Each number is 128 + 24 x the weight over its row's rms, rounded and kept within 0 to 255. Layers, rows and columns count from 0. Numbers have three digits each. The size before them is the row's rms in percent of the matrix's.

# layer 14 MLP up, 768x192, rms 0.394, rows 8-148, columns 144-191
107:171119090111161054136083119133125102079115118130182104122173106142116149168126139127146183106134089095164187134122133112095126101138132129122134
054:134125152086121133109130052171134111178102149137160120107151096131165139158106136118153124123155123115133109128138070117113180133138115127106101
111:205090139147144117134106131082140124161135172131133151159134161133088110119106137182122118122137088118175142135132126115122122137106150096113115
115:157118119102153150110115122122136115065114105184187139117104122115099110120110129136125135122098129154126112167163123103114105136141146118127172
111:121168116140106139136147124145142189117148116085087114131103165150126126115152149114105160100098165128119153134130085117119144078106123104138103
027:118124144133144122117167143136113091139136135088136154124132127134153171165133143159120121182124114077136094144118108133163152170114108129095146
019:120134132099176095136145119123085122125145201098081146117173167161105135180118154106092111129118142165179096131132095169112172148124129119128118
069:121158147134112138133136117150108153115128175131122143147118141104174134130086115124135131144114121075111161120092138187110136155098101091161130
121:123084132134114095180121116088169108103109151115105113121148162115138108126128133185151127130149130156120140133166130134124096109115136116108161
109:139108150098141180141127112156125100120118144117118090139097130172103132121153127111118074137110121097113102147133140152134157137157119135139127
064:131115181124101139135137164177117109190121128107134160125113122122149103150094143159133120160098133105167127150153093160121142139152142128115143
124:141048101112163130133061140143113109127129121146115138138110137108135139113103087084112125128140136116092111129125087113114117088134159138146104
047:119112164095108161088104113152178139158108112139084131083069115123129095148125138080093145155204113118132157090105140163128155149146142116129099
058:109131118140167138138125150082122126128094122094115120145105119121112150134158115122131165111157134067155143139137132150127120120132139120111180
051:169140128101087113107127121137147114128117119113126129123160171094153192147167156116126174083165145126119151106125154150138079116134118106107169
115:105187129109144148144140114125164154075147133144131123120122137141129105088136111153119106099084149094150144131139059106091100119147128122165138
026:124175139173141138130142142141170132113139135154091138137173139131167137141092124141134104152120132147139161100150109172094152145080140132118135
118:111093156100137136152103118129172118098116117161133112125140115142090115140110123108125136140139142120134098133106102134106142136163118120165159
099:156135084153129095130121129170129152168119120112140090154095117126122110134137120163113083160111148115131102109139158118119123094109141121130086
109:116103135135177138187188137119093121142130132115143148095105092120131127112139133131129174136100114089135096127081131147118156165129149112124127
109:133100119101144124175125118118163092121097154097121144133106101124137114129126159108119120109134160132108090142093144156137129159103171150133156
124:105120130152125131123142134103153142133167082137077131132127106142100102132070151112133131118107131114118092093104110134154162097155124134135136
129:124140127160135104135156100126088164109099129163131120148145130118083154139101108161120107149137146100160131100165103141109162099106139153092139
084:174085159103111114107137111105177119093099111108134138119148171083140186118157153138124132129135109142126141147086127148137119170129176090103100
129:124104122132103100115099100126167112125140186151106126152146115106107152130128109179118102187137116087109150160111142106102118134154134161141159
032:189109099146086135170124118139104090160167121122146159161133113152148141126156080105144140144148121142165139176140137155123097103142100124079142
119:136169118097137144150126163098172135139153112110102142148096121125139174192099144157091163138098064130048159161134105130137130113123118165171131
111:115115114098122119165135081091148133157142122098105124126173145134114113137125149067127134107115129103142142130171133111132149149135036176124123
131:124155152144127122156130108116104169090149127114145138127125131117185091137136147104171140087131103106119109148104134151084120145128087127133133
124:145118130115168085114124171119145114132106117093157153130148127105135101108095092151116164083118100092116138123144105145142153166121123102110122
132:120144135103088118152115108165158088107139133165144137095137115123150106134130114155170159148143101076153157135140115111133138189138143119116161
127:114138105123110099149117088136132160110078125071139120119107159141121116126097118153169139073105128116115150117090176138130101134134122134135137
032:099141126104106137155106086125127150139166151105164129153131120137134099098125099091132127123089146095132131117126124130091145091145129117144140
036:149170124112141113084120132114131154131132139138134125143095162136150112104154118110082094145227116087124162097108120145130124135120101142149112
030:139096100143141154129116145139060108128138126144126122149130118150142161166161126135086154139125104078187125079166101122146086152126127130135139
058:104131146105128166144125140133152109090140164130142100148116125164124095136127125142128149077130122126142103109139091167160153095100158134139150
104:131122133121136098137179127096134130144133178135143096123128133118111123182115146101096138121147165124144099142101114113124113142137158135098126
123:163182100109111143113088135112172109167143127108091148113149166093133107118104140134122140136104117154118112122140119143158155157150141187147141
101:148112097132119148129134115116133104144177125126129072162129126143150137151106098136128148138130080112133137112105138149117109126114131097108179
088:159124089130151148103118111148147141087107135124142132152106133135107089117125144091074100145144112160143028169131111111116135135116137143139103
118:128165157131151121168137104121098119151089124144179164102139134065165124105141114145122108081121123087139095135116130103084083157154111102111172
125:151069124064143137139135141136118087119115071137112160130140125137121099136126110139142148096180128136120140136094118124129158143130117111135121
130:128102076124112135157099122128105092123144137152119163153121131131133166136119103137138091116139084115120142136059103145118072112117150113115093
122:117073126123145120109164131121151130163128144160116103147117167145116122125136085083105149073121120148076116101129113105118142101147089139146136
091:136129145101152117121078125097130155122127142145151180152174100140184140122116112115172168087118147077181137156143136140098169108142145113072150
130:135156144153162073113103175156111105174111134151133115126131112125129108155111168177133154098119120182116158178121082134130117131156135125126126
100:103145085171192139192143129131089123153155126140148096151133131146116173097132100149111132111172102101102099117123130171136114102142115152117096
116:139152156153146123163118147116126089098147160127124124123178105137186129110148125116138182132127196130114097143153123136144120127128137094135154
140:135100119125140186110136109092103118099105128092101158125161116155150120138102093114138119092157163143129130151130177114121124110105127117163145
069:126111136142148171154119106140146105114122120073129160144142117133160155139124122131112096143168168132113091141113112094136150104165142094102129
102:106137102110155101153108139129146064137123131128156151150117107092155125117069075148156149130164093127122159142143116163107132145168157116138078
122:134141119139128157144118148159153097146112144118067106092165190143131169132090128134112130119144116106109197157130154130130146106098066158137127
118:109095167157097134114133128101109128118139134161115133149046060146128160123073125103092087128149107162153127142166166110138114131128129117105144
039:140160114193106116171155094116153141132201153139111145118130122158140141144128135148169151134183137089151121124122142118120121134151102153107124
115:112134129105116132115131128116146127140134130120108109133100154209112152167117148124134086129125116113174105109153124167130157085178102139092122
122:130145171108097152146133132124134113138126148136143148122122158123129129112176148139152144132108137120105161083098131120132154123101122109134140
032:116103132105117159128163123114088131098103191165101122100138128147099135152140136122128131103122118112133072151150123160135128096159142143165131
100:121130171125080137113109126117143087086135141131148098112127133130087163097120117133171094110118175077173088138150108117152089108138087119128133
110:163196113125115142128121137107129105104099140146186150137111140135086118121128057117145125126135124130157091140137146123113108147087159112112122
116:094125188117156112168179129094156128125111114144110119112110137155155131103150170127142149128140143091133101135148102162123128139158127076112149
097:110135120154165144159135085159137143088114149147106107123126092119145139169139149119122130107085124166154141149122072134144145147119167129149129
047:084094107123126098121142133160093153152148108134141128117082130115150128156144124152127126124146129169173134110118179084097145120090149125132171
112:119082074106146134168106148128126139109120142108152105089128137124087074138132125084163120105105163132157148163128144138156122144117111110119129
117:107114093156127133117125116103139126137132147155120148133142122117138121127134148114177157148138147177151143100080110144086147111139112131121129
120:163153116165180154129127155145133129115122140208099139125139126128158145109151144130088104135115080169130074130071128108119146148125137094080107
089:124140145145089156129156103158173126141075117084099148156103129113126137149096126107138129124153120096107116165091117137125143131142129079141092
110:166116151172129114112104144109139137151099150138152113202137108183110156102141098110156148126109118139127137119147150118102117142119165126112102
119:129127143133118164110124126131093104148090155131111130125116151116123179104150140118138093181121151117116143126093171188126085129142129150094161
035:095128098170140116173131069124137132135170122139120149079185126109134143157157134125113119117116126127159137095078141139151130125117112108114113
111:142143131186145127143141128113097130135159166123096139109143132133111134147173135148164093085118133152110153161145104164107164153133131143142134
122:152133105092098087131145176114114096128163165108099113112130154128125084090172158148117144096115127156150129130171119138082144164124107181128164
030:090128128094150174152115117109111147138142105114124145115088113151095085138116139120127152092189123113107129155133141150104123075143112102144153
129:130129098137117142088092117153122113160114107116143156101095117117134139150137134145132128115145143097155114128104054116116140106130135118098112
119:121149089149125096116200139120126143085111118103117160133089151159165116133165129123125140133122064105139116098121124169167137143149095129097148
075:124119139127171081143142115127140161144106132068135133101119125121110143146122142137126123122114091141164136156130119116098105127160122151178101
102:133096160192110127138103119102156110116114098148151119149147179146111149130084074105140120097163171097167195098098123125117126077158140139134101
017:114124125158099123119161124122138112122121180131142170133179168099121153160120136093139126159151118158162107135125103138095192172126085122139122
122:127153128113173136146126120139100122124161114104181131089144097171139169132163134142145145100136119117142169092141133140132150143157148104136131
113:126156112154139104115171111172122125143117149128120146131138154105148104115136148115159165142133093135167099130139147123114194128161120140130126
118:152139133112138138129119107129104154155117096114141150146132125177149143117125161161115125133120151121146129158152142102156162081154114179155128
117:137130098066103122130141113140121124184092164114143136138158150149137127137113143137153084138098149131110115111135150148125135147124131159126139
117:181130116114145163125153139157138134115119119141109131119119141153114135090151140105094088135118110132184151161144134119155148112094141122101163
108:114114128152146124155147110181096137143164127115111100089150187170120090133120147122113127151093128125093163127109103144101134143095119094104188
103:113097160121128148109136125081139113138097140086082114088177155150115118127115123139093128128136083095088116125116100125106108141065147123158102
122:123126126148159119173077088134162158131090170131160145089181152115111131086135110133169103175134141142092095145134149155107159101122130119090173
114:119131148122135138150152133151146083121126102077115107152125159087165147160143116117154157142152129120182107121161145073174178165109113088112184
111:189151150132143130154169116164138189124135121135147134141166155161140191104138090116163122116118145142139116135135149121105147115134144115131144
130:136111153106113142145143085150155121148112118114086125133115135140164132143065138150121150129125153130164118122138133102113126146134146135145086
125:119136140136128126081177054112114083126098152125152146098104147109150118108102094112164094148118163126141141138140171148114158112133134146099172
047:142149152099081114149117123141102137103151119116108137135100124156108147141110137159136133161109120141120118145105145164109141128132097114132152
114:131109139126117139124089115114129164123156123104138163127081118137127126100149142104125148142100108121155132100109140147174147114142161152149114
063:136103163095152148120109156111114168148113116147104130077118133118091157123130139147068084100181137151088137134100140164132138115124137103111147
114:090129097103176130152127121146090128108099117122101174155132123140143122155116094138119109126119146106148105142111129134159106136139152139135089
113:109107116126130153140139108145093120158172127139141120120101118164110116123115126157147118134151070104150117172144119141105120130145116119134157
101:135155106128170123079102144119124129097133130115141160144141173124154122153109140138142109141106138112167088107205121121109166142156115153128148
124:148105122129126142164129094142085103114094108113101145094117123135127109196109179112139118162143133172157118087122133095084138155147128150154205
124:145121130127121094137146152169130115160133143143118110149103151127132154132104106119077147150133127145115153128169167144073141142093138140148155
120:116098069156102107136118113103182113146119106135164163134147145098117175113125173091127148159201112107121134131138094138150171143112096091152120
109:125136121117129120134089128105130125146136122115151097142154125106160128067144090144152151092167110115108103087129167070105127109118088129106209
053:112118088144133132159163136172157183133122133117123147153103138103135119150156165127101129142168129140108092135152153135147132156126131159122098
134:097120155138135158141123097164143128105133141130148136136153079141132177186134111122084154101112114100127124131132123174121138126126118142128150
116:141118125135167109119139105151146117076122146133106115112161088124170149175125129149115081111128153119097100099130123156102099112161121111169167
111:147105123121129110134103118133152118131116153125104154168120130139158145114142105125144135101137124105109183169114080136147127103129153129166119
123:111147146098122195129123118113151135092125173165125133163092088113126135133155125151169099132143132155184161124135072153153124118126115157112142
110:077130123151150133111113125152128138129112153153090143084116147118116094131140136131113116131125139106117132106171146140112122139066093106133129
130:133126136168102095095115116140076118100084103127101103126067125125113151119090131152096097094132164164084141111128122096133176083181111115124147
123:161178145139084095136148102135142103140116124069073154147123119120125130149179153102095166165131144115118108103098128139123148126136155161157092
014:111114100160138158128111156165109110143145136130095129148107142158131148156101124145114127164155151088131094156136135139137154146131085122068100
104:142134092118077104123129101125099120153142098125108127188124104157090133118137125078219110156152143148128137122143120099134137149170128140139153
079:139118146118130110149070158158128156119125179100072109099154117113124096123127153117148121098153112125138090152133123143104113104161173131146133
041:159117120104123175127103142127152112120096096139138151097135134115115164109152101097110086150132145105134139109171135167112150139152116115149080
130:142092123124149146137141171159120140119093128144125128106135148146185113128089156116133132140145111134147093125130123144112162130144134100137099
098:129134131131147165129136132136116159102141138099139133151110140151150128089143150138147107107159140142159119152135139174135100109113113102121117
111:140155111143097148116101112133097132101136133160174096152091144118133135145095111125147107130133123120160150195086120139082135125122107143138140
034:110151123116156115098142101066121088071135151103137111124078150086130112160188144154129109149112104098177105125169185152125152113139128120112142
070:134064164113175149151074131170138176142141147114128103113126150110136143079076114113133131119138146174118132129140166122146134116162091109112161
015:119166135141131126135143128179109091122138168126070125144128113159175130094131101121127139139134108089115141157132111142115121154143154097113147
124:138124161163138076140145117135128151144125106102128124060135161155163094148150130114121115136144124128167106144100087130072147134115094148117125
123:120117094132132119111117106132128142102122108116124108123130120197157161143129158198132131145123116133127118164109091109161135137146153138177133
124:092135089131112125127134143101151096090090101135112157105161119136149107126111101139150085116154132135125116143175098134145106128141108125166133
090:108134148145112140158130119125112150115174126120146128119152127196123130159166130130174096123126166121110169081074150104156143089108123126127118
081:102134137164108141140132120132128060110164137131148144175157138140124093104154140156127122143150127146170105116134129108154104136125119109123123
119:152169100120091094184184094109178175148142101116121095112147150116153109129094173162126112155145119127110100152164131087138156142117116097146122
119:127104133114153150135135168140116160086125190140140096135122125129110145133148156077087097146137121150108136084158100135172141117153108154114129
118:151107094099132135164157111151152086106155106134111136112108111108118140125167145133130147073112154114154095153169096129094150122137131096128143
122:132145136144153094167104121164112151146119161131194132124150110115157117142132151129096129113141094115157084070130112117129126104133140080144141
115:129101127116101112126124113125096084114090148128142120119160133119098136129092154132136129111102159133128131144139149152142115134130134154165122
025:133159151107143115138106102135117124161126159118154120121148152099190119135141116113147159092121103129133179115133170121134159112154115135124203
094:114081107137122146093159099160091123152085082131150107148143161097133142138126125129159076186144106088127130133134146145105098158129135106157141
089:125138071122168123136147106136125114139151110108116144154097139136141206154169090102113122122124111119168104092115105140081138123109134086092154
111:130156110105113114175135156116077138135145138126098151160125132116131132121084132085156162120147117115167141163116108087081114146106131126157103
131:104125151106109195120165131119111143087122127113153124119123122140140123090102130151176123146080099133166129144184135181122075099115156132120108
128:119127142117113113119133157108117040095108148105154139131124128134102134127135154118126106124119102117106131101121145129143131103180152100155144
114:114115085134163123132122130138162116136107107132111154113129120116159165076117136117144146119088120167130148114169116082148125148077141085122162
119:134094172096148110107134086113123134084163104127120154096080105111142116084108112151195140135093121126137107107166126133134133127098096136083157
121:102117093162115135074099107090085182143111093106131160138191072150091148152145145157146121144120157114114139132116127168126110126170155082137097
026:145121108104121104106152157066128135173123132139131112148153129128157146149104113138147132116088121092124158135080130115125132095145145139130181
038:143125120093108159123118141126135105103101127116116164100129139111109099128130122158121165122101077164141078140134196148107108168144147150142164
030:150085093115117109099084116107131105152105182112101122140138116109175109151120116116097155156186093131163177130123132127160145112137128099138181
023:094129109132115131101127113103135120161119179098112149143102150127137107154164149097124161142216091085102153108134107134112158111123116079144132
119:065130086136122127116094129115073155125140136163132122084127153117145091190141118128135106146115123118157049171127141155129162121143085108126138
# layer 14 MLP down (transposed), 768x192, rms 0.197, rows 8-148, columns 144-191
104:114115118115148130098160162107146138125132115153073143114126136084123110140098115109144125091111178100113107171117165100112128152117121129114125
052:131108174153131092064135174137138133146153116120152106090160104113102125119131114140125150177177170133128138156154128084166091141148121124146144
112:123111147125138148122176138170150113101112127142114120107114127146110121158105124156139139135108143155109072125088161116134162151143087156141097
125:077092107098118123077149131120146131127147099097142172100158109097082159162148181092124145169137133172136104124110154134151106134103119161115153
110:116128147119113139121173107143104120166135106128153117122118150115143133135144149136131151166083099170080061159088089125108155184102124097126135
028:128106171134145104123142122148125106069145120107128103151131173099085129156151163097128100118070123115135151118154130121158089172144117154104168
019:141139120174105147072114121142123110132170091142146150121123096101134122077144089118156121132174107144098150138080111085170131122123116144141142
064:083168162129126123087147105139140174121124112125134108140148105051133141143112154152108100142109128175119153129177129158143112083103083102168123
116:116152126115129123117120138119135135099125122065127125127144142132138179151107114126140155126118125132116056149124140108090098150148130129190198
103:134151090149122108093102121121147144138129132116146106111115117127104102140165157132099156085235143139147140101106143141185156142107063133142119
058:128129096070144124154184105156119172118106155092151127160162101122093110149103150105141156152107116131109122125141120125109091115098125141088114
128:137150096134120137169130068145124151096089153144142075079135111131115098142106138158123144147111131108117103162123097106144106161118138144113192
044:089117128154064125109106148102135126121109117157133152128174071107125138064130118147132126117188130186156120141105147103111101122122091137129145
053:121101159146135135131131124138133139154155101161144137113133159136090142184155083149115143083154148117100144119141164143139068147062144142140115
047:112145152093123141121086159163096138109121142123059109122117141103089105097095116128105084139090130135124112109113134095081132121090150127190117
115:108135150117135163131117139133129117109127117163108131111153143104129088167146127137147143121106127145127164153110134137118125152134091125102127
027:120129095093135117097142137140119083121172163104114105122146121117059145106099110120127188094045100130113111140131164083168089153105108125125132
110:118094158162131108131145160133095137099144124121140097109123113165075154136098135129099146150143129145142099139101105142118133143095137148106146
104:124099143110118153089107112167141102116114102070097129109140134124154102112084104112115088105145126125148139116111113125158102146124133115118155
103:081126138092131120122133126151109083106142150138107142184143162091119138148147157130096086108134144147097143094129162088127180102154104144139112
105:110135093084156146167144117137122118133133081136151108150109138113193149117138100145090123128100131108094067120126141135125113093083115117114071
125:112172123090112128108201119115150182126134112102147117089115139114108093138138121132118133125117100091116162106099121126159164117118121156121122
134:080135100115135145109108109098101148110113105116125117125116152104129078192138129143140138144093140124128146124105090094137166095148132109146112
074:102109092139148090122116125149113140101092136151144094151139117168148124118142110117122099145086169154142112127122123116152191148129077120121145
131:140113199084132118124126142115176106162135154143082070153122099132123113089111110169118117158112120077097143097135120115110171111132125109140150
030:128143101126161105128146100140136140118122143109113098092135122128101163096127111113157127156144107111146164128108125117097143161063119145124133
113:152122035122126100114124104155142150129160150087102106170163128145167117131116099117140086149109093114142139148134141122158099176116087155127103
115:182131091070153133119113139137118161090120136143142114111131116123062132143122141104122167132123148088108138076112137137138139151168124084118124
123:132154146146081160134151110103124151095105132131144128150135111117135131137118104087113117091089153146113127134129081150122090129138135163123099
116:121125155090121148148105149119082150131161126115152125133102130134155141130078170161142122115142130105146088168131143141089154149119092136131149
132:125115117115137151174138133124165139139141148099095139107104130164140167126071147098067134115100118117152119139115167124138126108076172105075128
133:151146144119139069167126146151120168095146112136124103099140125132084131126132096119094130130136132141114131144127121194110174100137185145131154
033:132070159185124110134150136119133152127146129097133087096150138153118177139149135125139138111090182134138138146160132153180137146140080122099118
036:117099131142132139137104140136150116137107106116150143129127107113097098097141129103156144116185132163105108149111166115140119135138132136124095
030:133104117121116136091145101149108130081165104089152122137119169136107127143176129127137123133085129093130142147112129140169115132129124126108130
054:096058126156146131097126063076122091145155110127151141106148149103137124111131136118111140156124137118157152105106149134172098132092148142103119
103:171087092158141063124124129123140144115116095093169138144088115130119119096138088142144138135141079097148145155093139168109146095132159089177090
135:157142124131143150141113131098140084141145083105161161102108128181137150071100114151210114122140118121161124090100110103138101124108120099152139
098:112134176089115110143094121101082104119140095079059129138152125131124126126138140150099134106137155119089146162078132157157171127119116140120115
084:105117092119133130108140121158144113114146085142158146129127079155142125113110141166138130131154125126168095125119144143163102143124114154142091
118:164154151084096125107135113124136105098151096132056163174125111093107098132119126086174156117188118152149165119157176127119147145124114120128131
126:146141119083136160104142116163108128148148122104121157146146151094141152115166138140130124139245126113135117152125121141163137145108135130110135
128:118121106125130145188168123123103106107151134100113109090121116113112133123152128107158122089125091145126151105096153112144136140130170118133101
122:181102124130182149140131131150147114138120087141120112126111129100146124127139082159115114120147158148137120107133153130120115102118138096108123
092:099132108158129184151146104177119161137132127127109082158125068127153109087154132134134157133112146162105118104122132134138115129149105153112130
126:115154141115094150047109095092154135096150144102129150111118158150110123100156118069100098125131136116102141152158092115089084137119120133149135
098:134140125151154079145152126174124111138104119167137106065150110117160141124101146129160143102224120123086150117103137117106137159177103109160125
109:067187134146161156138095147108121136084128104112134115106096106158123150159132116130142131125100100105141056137103133113113156151082132102129121
159:155138098143177131101131103091139164116122111087120118120146156144137127127121111117112106154255112129103148148111139147123135114107141122148132
061:122192120152139125169112129162143085141133145156127144102138135135088108167118158110127120127085144144112113141072118092082158097150127140159125
095:107102156093104120081114146140103136161125124127189088120097129144117128128158146147128044133087154108108132139157084132187146150126135132101122
126:087136116139111099167134126102120121130102140102132135105135091135080074113124151115142108147119093109134114071170112142135151148104133112143137
118:096121166129119119136122114118113117128145082149088152118142117137095127126111142132135130064135110140170129192140114130116162143085163130137103
038:104093120119172114113164134095139116097110153108123072133122122095118092111125143103097103140136107140147161174137114101126124140102165141135126
111:115145142163137145215181137118089123203108135165147171101106105137130101145112156138133096133128126114143149120122138077108148158122090153125136
125:109078137138085178116121106124113142123146101151097112134152137090112097064105120090143110136087132113115085122112117120126116157137146133110092
031:137064135116089151108141128130092100114134064109160190136125149103098112085118130112095114167091069140180143108125132139166131146132156164088157
097:141100162103162162144100116115139085163084114129116114140135140112140145143156119188121093154103112145132135122102136138113120114144132062100146
110:103167134110136136129133106150152110112094106130125108144128177108126089144122117130121140153140132108144093147120163148094132089133114092116124
120:116159140118158095105130124143134159111087131100108136106111104083130137111106123101105158121147124142144143130122116080140132116140116155159141
094:115100120159144165063095116159127116088133159128123115131102129118130131098157114115108163118161124131122164149120070144121164159129159084124107
048:153087181136130115122164118155111126088134131100144136152136145082095150110130148125085109138154121165113162140121141125136135094134121100130140
120:156105120123141113147123129143118110120083097147157080128195110115134090091139114131176170152160128128084124126102140160122156121125116117130145
123:122161126116116120168128133091109124125110154125159139098128142120108083130115136113128144145136145115142140138156128115148111073131153128130114
126:175148111076104128099112110088142095098184151140154155127123117146143120110113146111143129178111136120099102119111158112148071154111130157150149
083:081124160168101098080158148140139146177116171119147141115158127154100148084117140103125135150119153150106118080099121177117112155122117166136151
113:148145117179111117136150149100139108123157113118144111137097130135151135131099118123140101132086147158101141110093145153120183125097165087108130
120:096096139198116157156143123144115126143121126174127143130119105141101100122098133143125065144098130129128116132136131161120140124160085126159106
034:138141125061102088121096123129126102120178129113135093140169077125122173111153108153103107154066121099127162104167133137154094143144117105120141
108:111099127108115098114118104105126118158138167149128167159139113119064135117175113125141145073132103131102112121090140130176115111136112109119136
118:113109153142145126118169095124118113159180146092130143092162121142115157120124128152138187140116131147137174105144125157115153174098115136155131
033:115120077122125143132155097079128105093140138119142132114173140115060156079142118096166109125193153148136150114118086112159104180149095125069128
137:139145126190103137136140142115106122120134090114101104145132106092094161155096095126124159080146134122163171126075142158121134109139140131142127
129:156125105044107160120138113126150115131111107123120129120121113129112102167144102102138145118163117154127105163145147131104114140137124143101172
070:130127104128114122136096147138134122137083123096138091125142118129132139111132110133104119115047142147163110109122131110123145134103129149087135
096:106112118119088123140153123142117149085102116119145114108160125111122177166135078180143102151095164094146103159135132117138116095124143147144133
018:186146149143154112076137143103125112141146106131174120118173110119115142120104097134130127122108121181113099170136117107150103114107111128107144
122:169146126124092096139088123175143134127125129090155146124085132152119088045130151137147124113134087136152125126146153082131116162131086146131127
112:119166162118123153108150145185153123138089065148090106102119102086134125104137136155143110126136141072130163115151142129106111086105065129110106
120:112147093144169090161156180116143116099145117132154106146116132131128133167137133142179126115083093160133155094109119137171117138149113135127128
115:137142127151156146140133144125136168158130103115147097146161128092168151133124128125127085130093157148151153153101102145165158136105149135145167
134:106152106106164153133143144116121109088127092113170115165089117113123120118172165108122101130144145152158144152084130157106122128150137127140133
099:122131093157124114177130142111138154133147112150149087123148107183127114127145183119131089087127142105104122178173125117134129119173159136119119
100:137115080142134130091116182147153117161142127138143121109128132102113142113108075138138102139068136104132107136129176131177122128140113109151131
124:159139130074113117159148073132158126108131138147116137135175119148123142078164102121119132120113132089148112138082136158129113164125113139141119
111:137130088132148133124141106143088088087103139128130138143129112122132129100115081148169174135095121172145126184098125115195161110108131147145159
112:123127109125137141112188111119147141074145111143123151130096116108106153110159128153124124127118125134100098121110136067126139094150102101156164
134:175125109166144139109140137140112138150129095124117117119112133162125125124065123117106100112067147131132108137137132114098118134131141135164180
132:133178116092108100171151123151071121133121147118107140071081100108145051122115132116147098122121105156116138098130194113128128128136090141124145
044:133123142112120088114106106105120130084135088140126150128123118066082160152114123089117134156059146178135179126127078140155104097144087156144161
124:123114148127108106103136098198103125118121139113117127091086084146127142148076121134122115123105123129150151133116115105126096149152088133177148
059:152171119112133076156131106150142140106162145112141121152127133130089116108148144149124102179080110196185126083167131106135097133127098170135126
116:168161125139146150185091157090114119137141141182135135099106129127140060102140121133088110149099148098136128154180114140161118103116136140119161
119:113150156124114101123092104120101143118102164117122069126148147125145147157122138144104162128168152117173113098117118093122133124152130167104109
096:146115127119144125085126096125097098108115132161157156105181137129134094107124134132137124102114151056171138100160124135157152160094118160125115
126:109077101128122142131133140099139144142135158122127142134110154075153142125136103126172125122210120184119099152132097137133154126126087107122096
128:113133121120137092141115161160111130134128144148122098130140085122147110147141101143071142111112136124149133093178152130103138088117157116196090
117:146115111182129114128133102106137161129127122139141161106098102094109108112125074111146108147203137155108122125154137100119124141145167144116133
105:171157138136149094150150123135168156073145134124132148127092127161093138182123169149113127102140124123139128168105125146091133135140114147097114
048:133150161128130122158122158186114099128126138142137161089067130143150123138099093130135153144112128124150098159067174101131140102092091126096148
139:125124131158100109146132127070152118144130124129128136133126097120144138151088078176131130151182130109103126143138155141081156181147143119111106
108:118121158129065189149153151157111125122126140164170169094151146096104144177158080097130147116138104106169121109152154153111146145135130148128145
115:085079139128135139122130139131160142100124119152117158120141088136101158144137100146123163123148115125109156111117128129181128131133166143188141
129:117165146074104074123161165086122129188079122159122125141133159152110117103125119101151120152159138126105105114125116142134133127125091125164150
111:093159081125148126164139126146119101112089097123136161141075114133127137094084112163125130100141112178122119096138127128133064156129107160161153
125:096166131114112093054106115117126147087108141108153175123117126129137115145133147104109109137119123158124097137083173110137138150076152124159145
129:139174150114156152130096138086153164128136105119145091133130137085119117154151147120125104118113161161158143121079139121131128131142125180096099
016:129126127133123109072136134164124135095133086110112090154169114098084077098131107125171116142084141169104122123140145120133069151128095154111116
103:113105141142123141136125136129113133127137125105145170098083119126129148124141117151125118136166094115107113154131128105093126117106130141127124
078:121129155131142129079192117094117128119194088135152122118101128131122160125126128155106092138218158151138131114092138136153152085119111108084151
041:206151119123131120124093120089136120120120155138109131120124113125097121156160138094167091150098116142127116124104121117166121107139141154111145
141:131126144100129117106120111119117142117105171153162136142120130160134146122109168094164136131150106101170133110117128136152138139124109105107119
099:118081121108124109151137103162123125109114121120103105148179114148102113161116126185103111172166143137104161112142101152103157102140174113130190
120:113120090098099130095134112136087180156135108106152121097118196146102155184151155115139094136095118130145111156105135140139139125146104143169152
034:129130129141126118114140126077084112140108159114179151130109144134115122100132094130105122171075160097131102131132107123078113125127153170121139
064:145186120103133142127176106161161121103124095173131114152149097098118126157193122127132123152140112166120102104125133106112114100141122121129100
018:145163100125127130087131095177109119140157128126124114115157149097039104127121154116131127121065131162104135186116122111147101161126112151107139
129:106143163131132091145179109133154143172119110144144084105136115128134150151135104109148156117172145105126101085150129138153191157100126139125123
125:090093104094104125107087128147108081121114156150114109107111137101150124134150116134108126121114123135135123134155137106179106105125092146143149
119:126145173123140161168139109108119131168113142169169128108114139155179111145124147165093130123182120155077085113117128126133092126141077095091113
086:110147094134168161158056169117127116171096118151121100169071144131114101121130132146082146135086128128152126099132132099100129122153113125148134
075:153137137101159118098127139142120164118139138121091137130083111113116140175097139114105111118141135092154097141122121129144111156153151129089136
115:149099127157137148127146164085140167141120092138099101125077114152095136100149161171124178146097144142103150147161142136143126137126086128120124
119:094131122156141173133130130113122148137159127159151151179143151118107144129115143088142106134139127092100088134108152088139179091142092068144113
118:128123114109068135158121185146141108130143108118119186132113068157140144099161114159131127125088122115135118139121162147120121133125088151108143
129:156133119147124117111114174130149125185130156096158141154177139144108132109133135109130171136156134121158065147123134131137135130127119147151122
111:138117146144107163201151122096118081109149142145117114179153119127153142115165138108163144145108103182116106140172161136130111096116128167128139
026:104098111118102127102107112144146111095132091110132135138159111148085135107119119163140136141072133169103138157127118119137088177146134129079135
091:148115159126135159105116143161163094111159128097123160147124145119126185111133166133087137123136120151103149164094121097129122130117110134144141
085:146117103160152136135149100172108153134140153147115116147115137144128156123168062091112104153148090103159122151132127127193095086130144129126138
117:124136132119177167121093073091132156144118102116164159109145140127102110127065114117114138146135125175159106141152135170151131151115123111155156
133:125174150161115133160103136091135117176139133124142167142145135104123103119111161132151120117112153118165128132147162108101122153120135157151108
122:072123097090149088174160106111129132148118159145107086128129092135118124126128108134135121125171113158152094090116129141111137135124139182112121
119:134148134153152119145103166172121132153107128090115113101106155104160133129123092113187151114108102135114113108124134133137122181130099089107155
118:150103202119099104144066146089119130099117138129149150136106083136090130147148132129126117119077128118138094114131084129108137096126153133099113
127:130136119118074150104105153197161118071109124127171103128112128123111123095118146117108141116182140068095156147129148172120126115119096094132129
028:128090147143101108103138127120118111139127100133147159095129132118087098112129138159140077147026177152111163151148150100097122146105124134067169
036:186074127146165172108182119176140091135150133088114124118162093097102144085143130147139091146113116165095119102098137116152131140124122134141139
030:145101123142120142102138147160129088170164076096113130132147104104128122133144142116161100177133150133121123154146107102112074165155136109131122
024:121165141153122114087153122073099142125117103126162088100135094114108136108121125124134123114138147170118154108095116109135088133147104139112128
124:076122117106140124136107167130106149119148106137153138137135104085153147112121121090118091120088155120096066154156114119142169113095078148117100